Weights of a small transformer language model.
Architecture: learned positions, tied embeddings.
Each number is 128 + 32 x the weight over its row's rms, rounded and kept within 0 to 255. Layers, rows and columns count from 0. The size above them is the row's rms in percent of the matrix's.

# layer 13 MLP up, 1152x192, rms 0.0928, rows 773-797, columns 128-191
size [ 89  98 109 103  97  88  92 100  89  92 103  91  93  97 104 103 104  95  96  98  98 104  89  82 102]
[[159 148  89  97  88 127  36 142 154  84  87 112 123  99 134 171 158  90 131  93 168 124 113 110 131 140 126 100 122 114 227 120 166 150 105 119 181 107 125 162 163 128 106  96 131  75 101 123  84 163 163 172 151 124 198 119 143 111 105  45  85 136 141 144]
 [119 134 123 147 150 124 171  98  74 125 181 123 138 135 132 170 132 115  60 111 133 102 142  82 137 177 155 130 113 158 197 133 148 107 152 147 169 147 118 171 146  99  73 177 127 172 162  35 142 125 119 163 134 109 128 131 127 140 140 102  89 120 104 135]
 [190 134 147 153  72 127 148 163  68  94 165 111 107 178 142 164 136 134 171 135  47  95 153  73 124  79 125 171 120  79 103 151 119 151 147 155 161  87 118 112 162 120 173 179 143 166 118 111 147 118 107 146 108 103  98 135 113 123 149 116 154  74  84  82]
 [ 69 150 121 119 168  61 169 129 161 175 179 156  90 103 100 149  86  75 104 156 169 157 164  91 156 148 152  92 106  84 133 122 150 145 138 155 131 141  85 142 119  85 139 146 143  94 176 120 126  52 123 134 156 115 146 103 148 106  98  89 139 135 132 140]
 [121 107 159 119 131 107 164 123 122 114  96  35 181 174 126 177 114 127  80 138 134 137 174 154 125 128 166 146 167 118 152  87 131 140 165 112  76  85 152 128 113 145 140 166  98 121 131 102 152 165 142  98 124 108 134 127 134 158 108 149 143 102 112  75]
 [ 81 116 134 134 131 157  99 150 160 102  95  95 126 147 188 100 139 135 150 114 152 135 154  98  42 115 146 134 110 123 167 105 114 102 146 101 164 102  84 170 133 137  94 130 110 135 156 108 148 134 123 176 135 126 185  55 129 114  66 168 101 120 133  84]
 [151  76 117 102 163 151  76 163 134 129 139 116 135 118 130  97 146  73 113 140 129 170 142  79  38  63 209  78 122 133 127  98 108 121 131 147 126 113 128 149  93  92 136 158 164 119  88 144  97 155 138 112 136  53 125 109 180 148 132 143 115 115 133 110]
 [ 94 105  86  75 160 115 152 119 100 109 140 105 139 141 140 145 170 151 114 167  52 132 185 124  83 161 162 119 104 124 109 147  90  52 133  95  99 143 132  80  57 156 129 139 147 194 132 134  73 105 111 224  76 117 196 130 230 119 169 133 152 104 107 132]
 [106 126 130  80 136 138 119 142 183 112  89 140 122  91 192 148 132 121 117 112 108 107 107  95 116  85  67 138 162 144 201  96 130 125  79 151  72 104 104 107 144 134 127 123 126 213 147 174 170  69 118  87 103 121 175 160 113 144 187 152 178 129 161 104]
 [127 100  27 130  86 161 138 121 117 102 122 125 184 155 153 148 174 143 107 156 155  86 175  93 100 158 111  64 117 113 186 191 106 115  72 123 131 138 137  85  91  76 163 162 130 169 103 101 105  87 118 172  82 123 186 142 161  98 141 161 138 123 111 115]
 [133 135  92  86 160 136 118 172 174 102 162 105 140  42 175 150  94 135 128 109 155 118  87 124 162 164 120 113 115 147 185 129 101  78 116  95 152 169  72 122 132 114 107 100  94 129 140 164 197 108 162 111 145  76 149  97 125  57  86 157 152 160 108 135]
 [136 120 176 151  62  96 108 122 117 112 163 112 156  64 144 133 180  80 132 139  95 144 127  93 164  76 137 185 180 112 110 201 156 103 124 184 152  80  81  99 111  61 148  88 122 125 107 117 120 109 118 141 125 126 147 135 125 155  79 161 129 115 145 114]
 [ 67 170 145 144 111 112 186 160  76 139  78 177 160 138 141 133 108 125  78 130 157  92  84 169  82 112  80 157 141 125 119 108 156 104  77  67 134 111  57 113  46 145 123 116 104 160 130 131 129  97  87 157 121  79 165 111 107 114  77 138 145 102 135 208]
 [155 164 164 111 130 139 134 125 107  94 100 141 134 119 216 112 160  87 126  94 131 156  97 116 131 122 161 168 188 149 150 159 167 127 119  95 123 144  71 121 106 136 112  75  95 123 114 186  92 109 143 106 104 130  85  99 221 145  93 123 107  87  60 117]
 [130 128 160 124 134 152 139 143 114 150  99 121 135  97 201 182 170  83 125 148 172 124  76 114 129 122 167 139 127 110 143 164 185  59 130 137 129 164  88 150  89 196 122 118 128 101 169  75 100 142 127 129 150 165 129  85 147 173  74 158  47 131  24 168]
 [124 158 115 157 127 155  90  83 115 207 163 172 164 152 125 110 134 115 153  76  80 137 126 142 114  88 144 106 125 116 151 131 143  90 130  95 184 173 132 103  77 143 135 120 114 154 147 134 176 173 139 119  83  64 119  92 116 106  86  88 124 159 130 108]
 [107  21 140 121 102 179 165 141 107 148 156 131 181 100 123 132 112 127  52  95 137 142 104 140  90 106 116 172 193 117 181  76 123 117 106 124 124 148 132 117 175 125  71 217 148 131 140 175 105 107 136 132 132 102 193 117 154  72 130 184 118 135 165 114]
 [122 134 122  90 185 115 138 157  75 194 173 133  99 112  68 173 135 107 123 141  84  78 125  67 118  85 128  93 157 100  98 145  87  91 138 106 111  75  98 123 119 138 208  95 111 154 166  81  66  97  53 103 113 121 110 107 168 138 108 157 136  79 153 127]
 [155 103  58 117  98 124 125 106  95 127 128 137 114 138 190 146 142  72 154 163 125 128 122 129 124 135 119 121  46  42 115 128 108 153 158 135 126 115 164 174 104 103  87 128 122 203 119 163 175 134 108 142 144  93 104  34 132 162 114 109 117 136  88 136]
 [163 152 107 117 103  98 155  76 127 188 140 159 213 140 115 166 150 171 103 118 142 139  56 133 119 140 146 148 111 138 119 166 111 117 132 146 110  98 117 128  72 104 127 173 138 101 147 121 183 109  95 184 167 141 210  69 184 152  85 145 121 105 129 134]
 [104 147 120 164 180  20 156 123  96 151 153 128 150 139 134 127 161 176 127  73 143  77 143 170  78 184 188 168 148 114 101 184 141 141 189 120 115 161 145 120 112 154 123 111 141 118 105 116 101 111 114  90  79 167 124 155 123 114 200 129 153 150 160  37]
 [150 135  91 166 146 101 166 129 120 125 121 172 108 172 139 170 141 122 129 126 163 156  87 105 109 121 116 129 134 111 139 111 119  61  91 133 118 158  80 125 192  98 111 148 153 112 157 178 126 109 151  97 199  94 112 163 143 146 116 142  80 156 127  84]
 [ 99 114  89 119  58 112  54  82 171 130 136 123 102 121 137 135 104 118 114  96 107  48 110  70 149 137 142 141 134  79 143 209 138 165 122 177 120 170 115 114 115  99  69 117 133 203 114  93 104  74 129  63 126 114 184  93 115 188 145 102 142 120 123  68]
 [105  81 136 174 157 133 163  80 111 129 162 149 171 147  99 172 100 168 120  96 134 114 145 112 147 138 186 161 141 148  57 124  78  72 183 128  84 142 126 105  71 135 133 151 125 101 117 161 133 158 180 156 143 113  77 143 128 152 167  94 103 100 139 112]
 [ 55 116 125 143  85 131  84 180 150 131 145 143 148 130 140 122 119 143 158 125 160 103  54  94  63 171 179 150 154 144 141 174 119 161 135  90 125  71  77 136 101 156 124 108 112 142 171 149 151  97  92 100 127 153 119 197  96 133 108 144 136 106 182 130]]
# layer 13 MLP down (transposed), 1152x192, rms 0.0876, rows 773-796, columns 128-191
size [ 82 104 108  97 100  89  90  98  85  92  99  95  92  98  78 104 100  82  99  96  94 106  82  92]
[[134  88 135  74 133 176 201  80 155 158 161  80  79 102 141 163 122 125 140 171 130 132 111 130  61 163 138 223 143 166  67 162 143  59 164  98 136  59 169 134  90 129 188 154 147 171 155 154 149 109 135 112 125  88  88  76 164  98 171 150 155  98 171 149]
 [144 105 131 132 100 175  85 175 102 183 171 139 103 181 155 136  68 131 123 143 197 141 143 189 128 141 121 117 143 140  91 156  92 139 130  63  99  91 151 145 109 133 104 128 161 134 131  69 162 101 123 154 167 135 113 229  93 165 136 140 104 122 132 116]
 [ 87 152 173 143 174 117 108 107  80 126 143 118 138 197 110  97 122 127  95 164 165 136  76 125 128  91 121 191  95 111 117  80 141 196 145 122 153  44 110 135 113 115 155 110 148 136 156 124 143 150 158 137 113 134 157 160 115 143 143 180  82  84 121 146]
 [139 153 150 102  81  99  67 161  13 121 165 114  79 115 159  93  89 141 131 121 169 130 164 120 149 167 138 132 136  99 100 125 160 130 146 138 139 170  74  93  82 185 135 117  65 116 109 120 176  60 155  98 203 100 108 176 114 108 134  88 115 136 167 149]
 [140 126 153 157 137  87  83  86  63 126 135 144  50 134 176  91 123 177 193 144 152 127  87 170  67 134 123 123  99  91 151 149 121 131 162 114 128 187  90  97 192 118 112 148 155 115 135 101  87 128 188 130 182 148 113 163  90 155 169 137 112 152 170 171]
 [126 140 115 119  89 150 148 127 106 109 113 181 114 149 142 123 159  87 132 159 142  84  59 112 140 156  90 207 139 104 100 148  96  73  91 211 149 128 140 151 139 167 141 133  89 114 121 151 139 137  96  94 128 144 156 155  95 156 126 131 118 175 151 142]
 [138 140 165 162 121 116 207 161 126 167 102 139 117  89 163 147 110 160 100 114 116 108 111 126 144 129  74 156 157 142  80 183  59 140 122 126 130  37  98 161 176 127 142 116 122 149  86 130 168 102 124 120 155 169  71 125  92 148 132 103 159 150 137 131]
 [ 98 179 170 131  58 134 105 122 107  83 138 119  62 143 154 108 149 103 151 136 161  75 176  75 121  97 111 125 164 137 183 147 116 122 135 130  71 183  36 109 145 153  98 170 120 132  84 172 162 127 128 142 105  70 124 114 137 147 149 119 106  80 115 143]
 [124 115 126 149  74 158 100 120  33 152 122 166 168  93 109  91 143 165 153 131  94 117 142 142 130 141 222 127 173  69 124 173 161 140 128 124 106 169 101  97 178 130 154  97 184  61 120  83  79 197 105 137 134 140  67 145 156  70  95 123 131 125 141 143]
 [147 154  97 151 155 138 151 126  96  73  66  72 133 112 101 107 133 185 170  85 136 122 140  82 129 124 136  99 121 151 155 131 118 160 163 137 114 180 155  95  61 172 118 166 182 122 113 216 164 152 115 114 172 153 140 101 152 148  92 156 109 107 113 124]
 [174 154 141 105  75 112 155  67  85 159 139 212 101 110 106 136 139  83 126 141 131 163  87 106  82 119 131 150 154 102 123 144 195 131 163 147 110  70 117 139 125 148 158 125 173 116 121 117  83 104  64 164 133 150  73 143 107 168 104  82 134  83  63 141]
 [127 116 148  88 111 154  55 131 114 110 178 136  92 195 133 111 110 128 167 101 127 127 111 171 139 142 104 107 102 154 118  63  88 125 126 160 136 147 190 141  83 135 135 147  94 112  94  88 146 130 169 154 176 125 135 197 141 139 171 176  68 132  73 114]
 [138  97  61 139 151 154 109 115 158 226 194 202 113  80 129 118 176 138 148 145 156 119 102 120 160 102 112 135  65  98 102 127  82 116 196 205 107 112 127 102 160 113 126  74 120 135  89 110 125 114 120 164 116 191 118 135 120 132 110  98  74 108 109 108]
 [126 138 160 164 105  95 103 147  90 134 144 157  52 120 134 126 137 167 111 124 166 116 204 102 111  69 130 141 124 155 124 135 126  92 161 122 131 171 163 164 124 172 107 131  84 116 134  38 146  63  90  74 152 181 111 111 152 136 132 109 134 155 155 100]
 [177 117 134 143 102 103 146 139 121 137 175 137 101 185 129  94 147 141 177 148 132 121 181 126 151 147 173 126 126 103 166  93 129 127 111 108 107 104 129 136 133 163 147 111 212 137 101 189 109 145  69 165 122  98  98 113  95 112 173 117 152 157 129  96]
 [106 108 171  97  97  99 143 170  19 104 148  98 132 146 128 147 112 172 127 125 163 183 116 165  60 105 110 117 121 137  93 158 108 128 125 161 125  79 110 121 112 106 146 126 178 138 133 119 110 104  94 120 136 160 191 134 116 177 160 103  91 113 166 194]
 [120 114 156 141 174  87 131  43 134 184 118 162 110  86 117  89 104 106 149 145 136 106 120 160 121 139  38 126 140  81 144 161 132 153 176  92 187 119 134 141 176 105 145 116  87 146  99 111 118 141 149  83 120 130  81 108 120 121 128  68 103 146 116 113]
 [155 160 105 120  80  82 174 148 119 154 134 129 128 122 118 178 102  61 149 138 154 126 191 115 148 139  82 155 174 143 150 130 157 114  97  88 142 145  91  72  76 154 114 102 169 122 132 124 138 146 131 127 130 181 149 157 149 108 129 121 124 121 125 172]
 [ 70 104 147 138 154 141 135 100 153 121 110 184 181 128  82  95 168 136 126 109 149 137 109  55 116  91  97 165 162 149 185 122 175 139 157 111 124 180  83 121 163 186 100 151 127  81 120 110  97 119 159 183 127 131 107 168 132 145 182 142  96 100  81 211]
 [192 104  92 105 167 145 107 211 137 136  91 152  81 195 146 114 113  83 208 103 164 123 160  73 123 143 144 142 150 200  56 144  79 146 146 156 123 174 108 100 112 104  43  99  66 167 120 122 124  91 146 134 172 124  53 133 153 163 152 152 138 132 125 123]
 [115 123 138 137 154 128 128 125 133 126 107 174 159  95 109 121 146  78  83 133 166 157 119 110 118 125 128  90  76 141 127 105 138 114 129 131 156  91  93 113 134 141  55 146 144 171 128 138 170  83 119 108 173 117 107 142 126 153 156 153 144 137 133 118]
 [132 101 125 128 166  92 192 177 151 119 153 133  87 115 143 143 126 119  89  91 153 160 141 176 142 131  67 154  47 111 116 141 135  75 109  68 191 174 123 216 124 101 117 136 134 167 138 128  88 136 169  80  86 160 162 143 157  84 132 134  87 156 128 145]
 [129 171 193  89 172 117 201 152  85  97 103 127 132  93 171  78 106  84 127 138 126 158  49 164 129 111 163 101 120 117 156  96 102 110 131 125 120  87 160 145 202 112 203 153 133  81 136 165 130 208 122 111  98 146 149 129 128  90 112 138 117 126 131 210]
 [121 114 119 120 131 108 109 132 122 136 123 116 121 141 140 124 148 123 120 151 112 120 172 109 108 145  78 130 143 117 139 127 144 145 117 140 169 125 118 123 147 102 144 141 137 147 128  94  76 139  90 139 125 167 150  98 115 120 116 145 104 152 131 124]]